Weights of a small GPT-style language model, trained from scratch on English Wikipedia.
Training: a variant of Muon for these matrices, 6878 steps.
Each number is 128 + 24 x the weight over its row's rms, rounded and kept within 0 to 255. Layers, rows and columns count from 0. Numbers have three digits each. The size before them is the row's rms in percent of the matrix's.

# down: layer 4 MLP down (transposed), 1024x384, rms 0.18, rows 821-887, columns 64-127
# gate: layer 4 MLP gate, 1024x384, rms 0.0929, rows 822-888, columns 64-127
# up: layer 4 MLP up, 1024x384, rms 0.0955, rows 822-887, columns 64-127
down821 099:147165127104141156105117119134145139179099158179093122139121122148097132101150143106097111154138116125094115136099121121173155128175096104130098119130124158117121113135149103103157077146081098
gate822 096:119133123156109157132131140132127114134126133160110128107120104123123150142100112098122122118103097135154076135181127148146120133142107146128128140143116138150134109137123118151110148126115091
up822 105:083102132124083139151089087132147156106133114156147143132118125138150130144124100075127121096121131129124103139146124145135120137116118130141126122086184115130136156142137146145099160148122127
down822 105:145143155112052102152124068116118111123171168122110133086150096113141153155125107116095152141098145149148095096147141105061142146130112132135137109100120157079126142107174124129150178099116129
gate823 094:141134149104119172153101144108143118115164153169110111189106117123115112149186132139116114104138131143122139134160132116146133141193099133114097126149092126119105126157121167158140165129087142
up823 091:117092109116159127146111108104147141134097105090145141131172125125134143141138109141108179147134169196093095132133116157141133128102124063108162131107160131174127158063117117134150085106143101
down823 118:148108156104134125119079140106141142137111085100104139153129140151115121147126097106134154144115143084128121103115112159114111127119158130160143146150147126103077141105110138095114141123139154
gate824 104:125137165144090180149140113112147161106127132128120096161142125142130125122099109135187113182095116109108104142152108086101141119130135151164124126107114159162113115134110119118093147116105119
up824 103:149131118090106120094112106090121118152135146133159132129131107111107162151136128115129149112140116173137140092084125091106068106125090153085118143170138137131120115136107128148146102166125104
down824 102:106096107138131101137119104130112095157163142137105158101086140126091116144125168126106150068143122135161139149123125170113154111112081113122174147148187113150105121131091105161138117166116139
gate825 099:146119117108109112130118135088181141127133123142112135148129179123114107135111102105108154147191135074134112115111107137145165092099122111111075076118130116129139120124120133141119123105159177
up825 093:119095165128124101101120163125112144064125114139109154103131170123137126114139146121159114113178088095136125123121144116145145096125091137154124127143133150132136137134111113106120144121157113
down825 100:110099112132108161100146151147147122129127130123106149139096149101104125117063076150157101131138177096135118113180097152106131162164174075112141136130152100120131115103117102150113100113144062
gate826 098:107134127158079123128125137135111137136118132139098147115134120133124097125096146154145169120083097142133131130138110176117109120140101139113149143164101132107147131139122108103146113103103127
up826 099:136157096119110146147129177107113100104134137135114092141121123132093160121111117110113118127100133135111111134161151100114121129126128105137119156132117120112147154107092097133140198167084148
down826 099:168124122153141131163150117157141131114135098146158140122103117103145107115118110145118129161123102123111087146146134146129098120137124133112155106140138106129126137053130157130096087132105144
gate827 095:123146132137141179140148112112125142086106122117129114161120165149102133135130121113120128147102134101146173132122117120141144201143104132146153162182139133163106123136126150121156164139111114
up827 102:124109129152134120146112145083174124123146141103136141175121149136134139143106147131151120093148165100118124074155140089135117096160146097151120131127159132119105179103125082143153121135134089
down827 098:123070109074121077135121109118131124116159119106115119109126117143106120136120154181139144126104102109129143135098117079143140171122115104107087074110118143127117177132181112166080171102121103
gate828 103:144110134185130154119118140095119108159100110144148130166151087102122134142172136132147149126129155128139120114122119142114096119111113174136151145126129129115124142121134198162139163124134127
up828 095:148105117090092140087127122128110124148157147093154081118139125154098105129166114160085149148159130142087138137191141099145106111098096120145132123144147094104122105093118148122139117173134144
down828 096:080133157132125112124141134172150155128158120128107161102155176121080108133147166135129116133130141132152092122129107137133144130158109148132066064135124108101166116158152161115115144065124121
gate829 104:143100143153150133145131174157103124121153146109139154117103149097146115101124119127116135138154122136129131113120164204119129146145151140150105132167121170156147139138159148136112128122078123
up829 113:140133117108115159127114146122143107134151143148160086174139153110180122117140153131111098113112116162109114151101143097162128123164116120113141157143111140141145131133140197117119112105201150
down829 100:120110140170148134125134121103152156130164128117174147129110108147128156121127159131128104107138103162151117115145133092121184123120115095093104165136173124126145166121141128129169157125171166
gate830 106:180096124164136135116114081105157146095129123155097128146095129128079101114124151138069095112125114177151140135146130140098109105135127140124122155157125117139130134094171159119149089164145084
up830 105:146131089144139135147160070121143194162145136148102149139150121105174125120097135187111128139138117152135129121117161101142119131191120152132074126132121128131118120119148099148129118125157118
down830 098:151151099184104123124140102167090163131163140109139141135111114149128112147112098177131116139150138094114139152133159067112091129110142140124152157152079124086107108123102114097140127159186122
gate831 098:098128109139124135118128112156111125177109110119111074117129114121130167102116104116149125160145100134153141129141083104119135148121143107146136117124114134128143121143139102124085135104126151
up831 103:128131131165106135113139160159136122081102116111122094135115091146160141126119109136139123147092152137087157102103139127171091190111110113111142128121132152159124098096132120135145155124128160
down831 097:151099160130088157101160057121138083146155084117105118176105146113159142155124094131087118147108110177144126143162095121097079155122136141112121121142139128138142115105127098157131153112116125
gate832 098:148158118127122098101114127152112124135153132096079128085137110133154122138139116119082124155139125100131158139123104114117146130124163165143141094134143144116130143136146129128133147122142114
up832 100:140144148153115125098120141147126084140098121118136139126080109131134129132124138149165110160138150103120107136113098139126105108124144123141122124165126121121167121138132172066131119114172113
down832 100:161100158083172165138108129116094129107114107149165146152119127152148129080142093155108130105125150146134124104165104128157106123149166116111143134133100155141085118116131114167128092141149150
gate833 097:184136098127105143120139158060119095127101146143155116135110084110137117087120149161143175138129163115128097131114103122144139139086153139126126125095075110165081118129120129120122142157172103
up833 094:123121132111126186106089127102086092127109130122106103132101117144120129128076109117129106126121114139174100091133122201179133114163108092135108091110079173128114158104101115124129128076116140
down833 097:184109139084173183133137166136107130086127126107124145123101130137107158134154119128138157161111118120122164167105098136123088112148147100119100129131158117172113107150127083128126115155125121
gate834 098:127109141110111152084141143163168129122151139177132158162166127105152109126130096143117106123125147123142090117129194137119149111162085150148116122137125142078145152167125137094062097135120135
up834 101:107163127170132151177105091095110143119080114135138100127119172150049158129123125156127107124145073116118147108157104129173155107117120111142151076113146159129147154105120114178114113128152125
down834 094:120149114157141108109127156122146109134120167099102142114086168110123145116128122169105132110122149096097142101144126152109143120079128133144152139120127137179165154135109141165142136118155151
gate835 099:131133135113131102097164105138104145159137141132104170140105126185130108135159122111082162161155140119146088129116097151065103150157164108156131138146098130097127130131150168100107170167085141
up835 099:100147104172120124131148121124109127137143108161114136136125122152109126134155103102104160184129122148107136157130059114092130121086146142129116160092139149136079111101128120120115136118129108
down835 098:118156107138137107165144103163134148177162113129139145170117115143112174137118124101078183135149106148103109134168134121136095080083152109176118154101124106087092112130158128164153144148149105
gate836 105:124134106140148108124143146110111143116100191124176098145126127142130105116153154143129115109126187128148109112110123149149139111085112106135150100103087185111133164139149164113127128147148146
up836 102:138141133119185153124097146134122148123096133127147150102100133139136131145109117133175087144148112104069088103164088097139120139103141092105130135151112188140095099124123132093167143116119142
down836 103:123156120087125149113097117137108133124135139074132103139119104132115119132146137121115101132180126151077164098072116088119144151103109112140163128109127075137116097127134090102147113177108116
gate837 100:096128173177085128125136137125107127138107109218156090128133123159095133144143119077162125087164131123145133116127101103124103146168151147120154100124135130135101097121157133092126108154129133
up837 103:149128111108145145101161102160113127119123171136108159160124092128185131105112119089098105158109126111115112089150135113129155093162143061134115133141129134115141119123097153141145101163132115
down837 099:136162103121102098129177158157106114093140123122136134094098139210115121124139149093090102148132089136154120122123134135139179142100137106121097149135134116131123139110130145115121118110116107
gate838 103:087135136146150082127147136121097090186122125085112112154129112096129146142098134092090146151124166113148089120130080169141151116125114169134159139148082118129166128139140136116154130093116103
up838 103:086111160118117140175110099141123125136112183125121119121138137108147170116084088118090096156105131105150130128144093132159138107112142125072126164141134120136139138111156152070146144118113145
down838 109:128090129144164152128167137133114103113138172112127156123167067111133127112124139122127147146136137129106198105134113141139099163138142175101136144138151156151102070126142165141156148144141103
gate839 105:155093167186150160172129096138097150105142121120148106135139161130109124107127187114129107122187161115097125101101137133091181146165092087112118156126158156131150142186110126119144093125151117
up839 103:107128144151129161159110129140083155146138123116135107152125116081128130124113164086144117120134096084137122133116115157080149142100146120158119187123162144107126155134103139159146115100114134
down839 101:170101135144151153152150151094127149089111105091143120137169121116087125114124125083127134145107145111133062149126126112119134090106144090131092118152179137093093136132118117121146124134163158
gate840 104:143107138133145130108125143098133122135112167146142101101119116078116145124147089118090142146145113139119127080113098132130123158123152114124160096134133174112132129173137141162092126150109146
up840 101:121112101134153127092077136139119175125136102121095112127152115145129125135140083168161177191180120127117132118145129174139161128185150126142141145115157130101123129128154164120079100144156117
down840 100:152170088093094140117173114148124109138151111150111133140121088108098130150098137136088110135108143092100179109100132135111075118176115149069117169118142116132161109141125115093096107130130113
gate841 098:145140138138157141110145126123116145156107132125129151165116112122160112161164165182119144132155177130118112146165152136125104091116122157116154127094127141153119123119146150107173149137127168
up841 094:156146170190105102119105143134144158133141141147102121123132121115131119142149161147105159124170148112114156159106124112143129147109151140098143140091123160163142111135141170153141107109106133
down841 094:098107119122164165162132121187119103136113160128111154152099159124108158146104128106117150152112161133133161114155130102085105145100112149150108118123141083098133132100140140144092149094158151
gate842 104:153152131126147156136099157113134130137141137115116135170155143113104139109152116121130126167147086105156093134150133122113150122129098118132129155130127106107151096148183142154134109092093096
up842 097:069127113128110143134146129109143149112109174172121091129130153159119159126118137084125115128087109141103144144137108113129096111085094153128126088095104154156180109123108116128105131102106107
down842 093:154073073139099094138117125159126162152094106115134139109134090130139132100145159193102134166167124127145111121156104167141150164096138136109140151093132116137130123106120136141125139107117108
gate843 106:151140145140128099128140120090140136093099119098138130166130126125120086136104103139124124150130122147122119148096107127111129076095141138113175129158106131107077134105094146120072146156148149
up843 109:150125105161133160189128187140133121125108114124131166113135132154138138098094182124169118107124127141165137111127098165096131127129101111140128172108134097113146114112123158128106144120095132
down843 109:130121120147128164146108192142148170134120090099103110133140125135127123137088120124153128096109118164122128133144101149137144138148140109118093151122128146106133095106080116111134163115115161
gate844 101:151163123138148196131152098133110079121100140202092161161125107112116103127143116116122148109110113108160120111156077132126171118132124132137124121110134088127113158143160113147159172134133130
up844 098:138114124159193116129166160144149155106133098156151117099127103133125143133130108145162128123129120119098095107089129150104090136105121141136122136181150102156136122120187178125092103119109126
down844 116:146113095141141131137122152114144112135158135154166149158121161132117110131136141131143153156145146114141132128110146151163093141106137146119159129140137106141133116097141128177125103144130121
gate845 098:130172098141118121104150134117123123105132139120083138132151146117113114124083077160088123155133138083162120132150138116106105132117124157139105158141119132092140129144145100120141149106115116
up845 095:160146108164138160108129130182166134139126130166126151134156139125137144100065146100138125123155117087148113104116133144109158130153127156152118133125135117122094081161125127151125164105165110
down845 105:123135090131086176115119132136113124140120186125135163143084161149139135158106099171119127097115133099088113120154166092154116146099151095125125106136136141113123140142123105151135165174123138
gate846 103:133122102127129172146128169128137116158110093140105157119121140151112143138103121126185180114167164159139134111177158170143112120150112131129108060113145137134143086181131159183109119123145143
up846 104:130129131161111144173111106127116118149085091193095147134090112103121176124085116135127151115094112134134119146132096100133120131193102143116122126127129127110142091135175144137113117091129147
down846 100:086090140154115150114154160120108107085101116125074142128180094149080160135117136110116112142130126139103147121121096130104125116128114107083131139126121154150114094144128131144103131120106176
gate847 104:121085129136100155088084103095099141173156133125123134111106163149126123108161152127122137123152106167124126108105086130125158134100117118090121128121119134146124084123154128132120099132120150
up847 102:101142139146116107087165095114127093117133114142097100163124157098133169078091089110180118133120156150130113143079144162141118117110112137150126121116131179092133124119171086107120158143141131
down847 095:095122110126117122121109148137128114119170108177147093117168107152132135101129119132111178099146159137162123129146130100138116098081140137137137126121115100080108144098132088148143172118187148
gate848 097:103127130118117121103159130120133155133126112128126110121111098143123145126146117133123141134145080128123100154147097116095115111092109078129154106137122142138150118164128142124118154141150155
up848 104:107151130133137139122141133114088156114175160123120110148139120155089131137118118140123132131119120130142160158109155155130153136097163115130147125113140129147177151170146174097127070093143151
down848 100:102156113128093141173142124086097161133152143129139102127152145131092122152132106139098095142115196155161124130130154158080130125110124143119149090120134143102124148140143143087136112102130132
gate849 096:131140118138087180148085112092156112129110149147155144122128136127116135136115143111147096151177115123154092132082125146117104181048135078145169119150169127156092110090129135149115172140118149
up849 100:116131127104114120142108126150116076107169146147138109095130144122134146171122099161136084110122159121143103134147129136106113084157184149128148141120153120176138101114140135145138161110160083
down849 095:102161081175155148131157128114140171130142094136105123123097144146119105119089126112123165170116133149086105142072127134140135132138089187109120077134114140110135118130141132124140109135127118
gate850 088:125078143154115130121112124150123122137146117128093121090132114182131150173136143067115118126113092127117154127125109136083111138107066106119140140127136117124074139152142114157147129159113100
up850 085:119145107086150103132113092158138119169132105122183100145108123104152119086122098140101145110115101159122131135099141162151127151122167114149081154132099148177142129135133147111106140117114145
down850 117:104141178129123124148104095137104100124121187137127100129105127115097056109120111116091139131138146138101111112112126144125149136122122159122099131166140126166183120141112123114105108126123169
gate851 100:143146113136085122123137139118166161104089117123143133136172097163106169140120108113136103168094135150167146102131075134154148103161119155130068142148109130110106126144125132132124118121106159
up851 096:144129064133099156161112088113176149126128134133133132147157123140079127151093158105142123163069150127115174110131154131099141148154140172113123151120149149137169153168166108113163096103101131
down851 102:185107123115091141118082121130120126118161094114146117116115127100126146103158112120108117116171158138164141117149113159157125110138113098143091081148121117102105112121177141153145133156109169
gate852 101:107143113091133102099079116139094154114139178158113114128124140130122134143147150146148113097120157136120145146138110159157141120136160137167161175149106124114117163090162165084143142128119107
up852 103:135133143165163115145149177154109092170128091142161135094117115161119145122108105142096126140131128158101108108152120130095105098138087115118134127167152148140177102097137150133127112111136110
down852 101:117109182137150158174117154093106127120089139139122122115147095155133122138152116121138118126145146119132075125156122147123133120163074167093109077144152131136120139110126084160137133108123137
gate853 097:195128140120109115114138163097174065095158156155177114121129135118113126149174099168150155114091147101129128099112125096152149117151085069139104108143123116130132120147137144109135149114155110
up853 095:113113125092143091145126130157127141114101111127100123097121131113169138128161158092155142109140145143127128136100160108120089115136150138118164115082138112112139131123150142133121160158125133
down853 096:140161127141155126136140136133134188176129103132129121143099102112134128123134129122132139120133150131109146144151137102132054153147167136094126134118155115140052112126114139142118095127121137
gate854 097:149163145119113083107146186151127107092147111131139134129112101162135083077150105105162155143155129117146107147141105155121155132114092118064121127170096113089134119132088118167114126101119141
up854 100:101092148124095145130110132113134126168086126128158106153098076117119143137135120104152140153120120115130086181086160171110160127104116115127133138099121148161146165132141179122114121116128159
down854 099:103122170142132176167138082100128115127155102152134110163080115146172139129148101104131127121126133065154133138116122116099129188134115110132095094101125147142097108118116148134160139119120135
gate855 104:139142168145139202106106104157128116099140169086107103116077098133153124123126124117150132143144069143116140133130127119134115082147085121124107116081088150159144096171152151150147113140138155
up855 116:130149119083101118150114116125117110110158103159136169107121139141111118106141127142124150104150141144113105169151137141108149095157159141130140135145086122150156127152153128136144109094168158
down855 104:126148132137141123123105123064112123146126105126117145122126104139099124137126130073158152136149158110129133164087128079131145113134188125120127123093107137108141115117169139157131125108135099
gate856 100:160145122092110124149112131108120142126119120152116085132086151120154144092129070111150136142141090092145056114136162140092143157157099125092107122127148153111094146147151110120073152137120102
up856 103:113142058116129163112116103115091129103135123087128149173160130134124155099138128131141160170126150086118162101148115137129135123132145140114112106129107135142132098148114156116126154172115093
down856 101:165107152144154150153143117170113125140145174137152169152139143140144129112153180112089131115138149175145154139093101117159086151122156150125144107114131145113118126088088121128128099137149159
gate857 100:156142174079153152127126126112129170170132148116158096101148115162119153120084107145136109125132148133129173129104093122155141134138169118131117148125098120116137138122153144129103132127099149
up857 096:105140126102126091131104124077126090149113162131114135132128132134128146131124106135149121126122138109141155147138138128130065128124130164104175121117146116103148150112161114119121169149129118
down857 099:069107152142062119143153139133116102121122159104142140144127151165122133128102164111150161124121114122043089106134146114111106142128121139145154119145148104146094100106139131138121158146137140
gate858 094:114146178113128166131135126140107147126156139139113134119132129143133116175135146133094150115137125117095140098110107101118136130146098100140109092128099123113158084118089120107118113109130139
up858 096:116141142114118128087092152150101117111122122162176131111155146185100152148073076108115124121149111098136112122098142097110104151129140144118157138160149156112096130091117131109152134150151164
down858 098:152128167157153151112144123148153175153141111115147145125152154120091126112145125102080142115132180122175127120133128151107118106113104104175128119106115131124128142078123158146164166124139159
gate859 102:168110143120082129130186134131130149109135117082088162125086113137145099097155112143109133078123125121159083110165113117125161122150133140164149125099114121155091131146127118089148058105118127
up859 100:118119110111165119153119134111124106145108154155144107112111165104179101134104129139146109163116094121127138113113155112135093095142146100167105097138100132131124103132082159144165134115150089
down859 099:111070157114100174134159116086105103182148118124116165089142124128131125120111137161108060155115154125158132101116128130109163112124115126120121129129149143126107089114099107113110138137141126
gate860 106:156116159129124132125114119144143117114113111094127101150150117131132144156158145122084126161092092172139103157132133173111093135120138133125073079139135147162150140119123191081174138065165099
up860 102:149115109115145152122099144126124145152152106183120132114108114141157107141141173110136120175154111110091099163146129146182130118165159150103170135144118098111127161143119113125144093152125089
down860 099:159107131140104135067096096114119112093135138124093130118077115112119127089125164125107080123106103096114127198147182085103122125119155141168126114189097163131096118158116121141127120131139134
gate861 097:123137072119141170156125151130147136081124151145168124138099170123101105105129126150136131147102133108097157128125125134109107176124125116162105125133170126124113119091087101102131125105158203
up861 095:083207109140096103110117106127178134122149099144077119115095147110152199111128182132124123110113101103154151075144113093158157119118135167153146177116139153181093149082096106148137145107165129
down861 100:097136111147173108140132105155124119127119114126141134124109138124172148105111162109083113164127157061074119155102119160125136097154110114141121132135161124153120096150098117108130138123105113
gate862 100:128131152132077076135135095125130157136120138165131103115105139147133111151153127156125158095094142163143096134131126075133111150127111147077143122120149129118123189095138109137138169093152115
up862 101:138093109142124155137150139097197074136132122130136142164108121118120155080089156142112126147099140080091163083114109137144122118107174107125150088116112139123087115150156149147144118122111132
down862 102:117135153122094107178157101134141106122108151095129096128153153091124129152160124118090164139132141088125152144129117164135113160102097161123140139090148165104119076123106132144142149144123135
gate863 098:095135130123179133111113113110151155088091164140133132121082125107106076190147186142154128144089082086118124126122117118121078119100105086144131153166113135143153127124093054135137102136100143
up863 101:161117133134176119098126153170154101100132113125149170149132121145138129099157125147111140146133156151130138130149143066114106122117134130138123106155144138135084100145148119153132135131134119
down863 099:105136164139143137123158109111140152129151110146134148158105071127123120146142093127151135160118094114147136175111092110119181134110135108111184127143119142165118108151139138146144123100174116
gate864 104:165136098123156120150097118112155131109157087129106142175108102120138075118168104119122137103171113153148115148132106120131130116110122117121149131117108147140073146111144139110142086163143106
up864 097:111088168127132103149151094168123113081132163139183117121083102103130115179131132125130171116093145143188147168168165115169118134120132175118139119109128127115117113109082106146136122145094126
down864 103:127110111106202115151121133143123175086178102132143139120097138096153130129172120165113101089148122121113108138108127111135145094103122140092108094139139143167107109084142133122108123142065108
gate865 096:172179116147123104107125084141123129124095169139158113106150135117129097145134123146091150125128118120131126144103126170142113109100116141170174146135161159126130130146142145114166181109146121
up865 097:103097172111151160145138165115151113105123103103119138146090168122133155092151128112148156110145134096139148088131145077123099114155150134156111110130133160103111115102105096113098117111101137
down865 099:107131150097132105125134147114161131140161139128132092149125135104135131100103102140097104101086118167121122077141113129160146096141165142120073146149118128138111106143099136156074101165101151
gate866 099:099134128115134138138103113123166167150103113164117136118129104112147136111131113143132109138116125146130152112123127102105079137189114131138117055156112112145119169175133142112160117142101157
up866 102:118115163136140089128118139100169108131103141153147102092133096109144130114131142122111130121142077104132116106124139098110117164137159121136137147131131130098139117146163091126117145159061138
down866 100:094158156121118151139116165116112177126150131108102076154142111125115129158129130124116127102127097128133130116128117096089097143117144176107116148150144140155123116182136092097122188153103157
gate867 099:155106113134191145112134150193120102104124111175102103115115115129172144105094109167165107096169141112111092150089089174107117150160155193149107123083160147100127087145087121137105122129134117
up867 102:108115165113148112117198143182147099154095160107137123125119175156133146090089107130158102136139142113103161164098086107105110167103103165121129125129123125113131127158086141127120163125109153
down867 097:133131097121144126115165146157124115149094120121134105128132164166134100102118080119093116103123119100157120133114119120134086167134125191142091168129111147129107125093167115149138125162113180
gate868 106:079084140155104162111197144158166104138101138120123099124092158133095130088152122092077145137117119139156158125132148143143127110107127159133142088104150120081176124148148152160151121113134161
up868 102:158106115090088090115133094123143138145139132120099107081122085115103150166094137142105113094124099140163117141102068146116122127111150136118119128122145162140137103106087157130117095078142081
down868 101:082104130111109110083130126119109095114118128130138100157122118135138142133138118093089088131133107129144148150115119114112091140084123164125125137078130150120129118103052163136154122111141164
gate869 095:139120128105137175117146182100110107108170140159115127129147096183129138112131115083144182165054141137122118140128157140145167112119118146131125112081150097159130137115161136126161101133153086
up869 101:090110173139139152123113146114155109139114127117132159111128104131179153107108122138117144148130147140113115134133121119100092147146120085143081162119173123161097169099148146138105100125115173
down869 092:120135143118133135134111113145133150117139122121163187084171125124182129119124147145135139129095148124069120091166142079132131149127132110120108087126167125120136113080129141132108112119133123
gate870 098:093182119137121097112116136156109138160169120109133092126121135136114131143113166133114141114105110158165117143101150120159152106141119128114171110078189108117096114154155123072123128125130110
up870 097:119117168146128124151084147147154105095119127102113157126133108107138156116147102095100107147151131147117095163103131127110148119136148129142105160075164066114131098113093153128122178152160126
down870 093:109160183151143108120163130139145104111117186122137148116124132156126129159145099109157094098086131157165117077123125117097159133160140108137132157137111113145144131123095105114108120109108152
gate871 103:109091159089118138133125139137122138157075158139153124127142167159088117131166136117126115126115171130085117143137125110151148112134116118113096150085098090141109089092120125120103154141178134
up871 102:121146124168141118120127183154112133185146141115114088138110141178109096106114154114101106094128098135100152162101118121126117099162104076121139115112147131155105117128114116176123104099126131
down871 094:148117155146153109083146145169124121140113129128178131170178123150120143163104105126103124126143083160146132130111114101099107110150146119114134142095135161145144147132152116181148089140086144
gate872 099:134155113137154121137092154121109083127130141121146123124162137095092128117164095110137118155123130151153148116110153131178135141119082132105138121055169163151123133166121141089132073099098126
up872 100:116140138133173140136136113153144139109122136095114135126091140146124116119142150145138123108115122120110154111090096160157095127163131180178126132143140148152181132111137117167115159083069109
down872 097:102158123118110158164103120163130115105085132134161130105097124141131122117183073115115141134119139142109169120112153117104104106120109117140149144101112117141152132134136142114149168127106103
gate873 101:147126139111155109178120117098100077081109105166103162152112132145131151115083144172138162137118074138119140130136096115146089108108114150132114122131165158136121175125110108118135103119122134
up873 100:155129112117140105138113163154140114119165125170136110057145151079119134121124123077116119149142150159084134063146115147151189135120129152114148147122130112140144109119131136120105115104122098
down873 099:082141081128142106123161144102130076084135105172104148146128123124160142079111133112151102117168113159095131084152141173150095084146084126123147144116119104129111139113101131178130104139144109
gate874 104:147128133074063140081102120126117123107140163152147134155114124127110141092147166110126103112103132165168161116121117155152133125115170121109124123123158142107114107151094154092115162118106153
up874 106:115100105141119117163114129140110095127138155104108144139121113116130164131101135098127124095109106142130114104101132075179101087141136098133112137108145136111175124150110116131150153108146154
down874 103:130104117182134151132095124078167111135127187143138167131104124139108142084109114148114115140185089161123116137126100081146083101112121142113091121108153163127141111142098122131121131142174127
gate875 095:102128154117134124146148103140123122136143103161128096131129109167142110134103101109095165088099165187167119114121067134088139137144104065152096140099135137116132116106130127180173133133114111
up875 095:107141123097144124139124085126172146078106124135136123137137084105140164119102150118115129073141101110119127139114172132143160131148129128121119108105149126085140122210118127123091153144105110
down875 102:127149136113100161137123118157146136119159173154137152134126131137089133105159160117143126107107123154123126143081145149129136114115123145108099106134160127130149128115105148134126189113099127
gate876 101:115167146153103111162125133165132105138139133142160135106131173145120145125114083093134149113161131120101144111154150135114132163171139132104098133157131139139084080137118125116129121125098115
up876 102:129118120181085127164110160118123173104118143124133136129156160116136144129094143131114105156092140161066133176142098104086093147096127119103152141113136117140131125160118112182154101112093123
down876 097:124138132128114153122141125137086134072156145094090112136169118119142174119062122071086082117159137150111151103118146122152112117096127117127152156090120106125129134118180167114133087126130125
gate877 093:140148154072127152085115132157144085121164119127108147129161142127148139123143107118132131119159146144117130179141120092143135165204128107097148095131163133124124163042125136134132164090111126
up877 091:114129151161139166111152124092124140157076105136148115124125152157155106124112170114134112124086122107163144145147121132172137107113116103169074107135108115118145115175156090162159115118182136
down877 090:133095135155132142163096124164095099116134149100105128170135150148159142127174147130130129112096092154127131084085144152094074158160148146134147122117085126120115129089111114148153164148080142
gate878 097:151113130093133178107113139149092168092143131160116126166121122186146104166104140121104144132129113089186164138141129116136133126107142144119140126113137124136088154156152134137124148115121129
up878 108:158144099088136159134151148138092103151089156109146122128121129099141082109141103112132128131159093103127169099076161136121145090122104123150133102157133086097151100150141158122136116112160113
down878 104:134126102088116155059105139107092101122132122122122121125089132119129130144199190106130125127119132105151123136121163146151154101164138138143140107109165157161111117158160145102124121157141083
gate879 102:128085111094092167146130134141125167099138146140154175140102132101153148129137129095115099120164100162107091127123138148118118143125155149137149122144152126081134158149093157163180165162123119
up879 097:135124119135115087160128146125156134121076116113141084127101128080118150089124123165118126172176136118121146112165175089138112107082125131137099138166125116126164136091116099146134092159129123
down879 090:086131130139144126165092131156143140137131114126099122153125126130146176164133123076150122094128086153170139147118128135132143134120144119111110158079127145096119144131169111108131127121131140
gate880 105:152100122110143100112144146116117153125102103138114159132057104136150118117146132135167112127113100133107094144146104111115140130150159158174124120080177128141082109109182138134102129103107160
up880 107:154117157129122147120133165140110131143129151143112134143138166135116134135103130121138144144099140112110161129114101139135108109183113116158137170157120109088092113111160107117160148111128125
down880 100:167114089106132136094126147127104114128125124124142139097104148107124117169065125131094122120109105105144191066139108113130110142165110112146151116146119120132139080110150099101172136143130070
gate881 097:144109143132084111141117134128126121166123106125169052151106087111097122125146117130102121139117143128102116153195162127107100113155101132131142116143125112116154099120160125125122132131096155
up881 096:094145152103158119158169120084119155163147134128163116146105132096120122129140103134180133103128141154129153111149161087166112148137105160128165192126173105119146116155151136117129132173100134
down881 089:108157132131081103167095143090119110149157118118162082112124101121121082150141129135153158140118166144112114117131144167086117150120116148123138155107133149119127140105142121146098130088100096
gate882 098:163130115144200102115086110135082158121115110112141134138130102103131082126157115151112164156131095151129126144170162170106096137143137142114141097111151171161137109092152091132106139151142128
up882 092:109107132080099141116105136129108121131125122140116148136177107100115181131129098126105139106127132092132133118122132120122187145098133110139053112084114136140141139124107131109073129175119133
down882 089:130171112134137119171128134110147126117142150102101159130096126159131119121112122171111132133118124131090125117094129156178135097159116137123143139136129078148106142150164138081135100146108162
gate883 103:125148124108112118120163103116087100149137136121105136108060159138118154132136157171133105138099140135115128192125126109103126118118130104109134049107131120139081155120129069139113117128157141
up883 105:131081091113134102115127108116100107149152098127129094092129114118126105161127076153105143166109117092157115152110162121124143106118145136146096163059116140133107120111205122157118138113145150
down883 097:153086115124171109138127163143119063150129130140109127138149107130085136090142143158107129105164104161120123133136161082198117124177137136120145148112141168124126111112095152150106149152197118
gate884 103:172144148146120096094152107119190144085112156144109131132114156108123092136067124122141126153099132101120119091152135096130114135119124103154161148141099180159117079140145139129136170135146124
up884 105:095144164145080132155119137137161120130106151143089141104133127127128142153136095163115141145133152145186118189097122150115126139154156141124086124145096137121112106138115119155109135114128088
down884 095:153099123146130147143115110091099155160134176144135132130129170101134149109128125121146133145166145158118135132165136101123160100169156121169122131145114107124071129141166140094082126136137099
gate885 100:117130137080083170137135133115133102110153130132123142155156136112178130124127151113151161154151094175129147150118152151110096103139125108094127122157113094152132120141161143133139158151110098
up885 110:157114115079125140168115120131110172102150148148099130100151102134103157149156162082112140135139084178128148123122108125125102128128108110090137094110107127114116099123092078130177146123139140
down885 102:129148104111172130155131133140094153127122158168157152133129141173119130139159134112118154125141112114121126150109117104111149120127086102136134176144129092135112140111153097131168147106121107
gate886 100:124168107156147143085174130142107147143146107139104095154146113097149135104072084107130111114107109117161115160105150122144109117143167080127131129101124138114112074157153111108127133136122145
up886 098:074158151133133131156146135102151092119169149093129137100165135124089132131154142119135129123199119115153111179168126097155132108065122122151150077132147155134120150122118085131127109154074153
down886 101:119128182168112150132116127122147100109111122144150123082132131114103108155071119172101140161090103126118153135150145115114161106132112140131133066124148142175093109125117076132145130134131155
gate887 094:061088132144131111114138140117129095139139107118127120143153123111127101182128114119140141136151150100118120159118113153124144177107153137093119142107110124106166109088125089123174113125130113
up887 095:131123155167124117104146101130162139122150142071169152129172152070161111152110077116119127128163175115143110089136125183134127147172135092137106119144110101120116142147149129096165100158112090
down887 094:111136135119115101166097118165134138181124123080143118103124112128178060130149155174147081171127108127087143108154102142101080138148074132137138112101128116127146130121137101139127114166066102
gate888 105:128119169142080182140132112109149123113121150131137142112125133113131097110124110095159080093120175101123132144161155149110109161174130123132137088158124158140197130136131150142091150161105137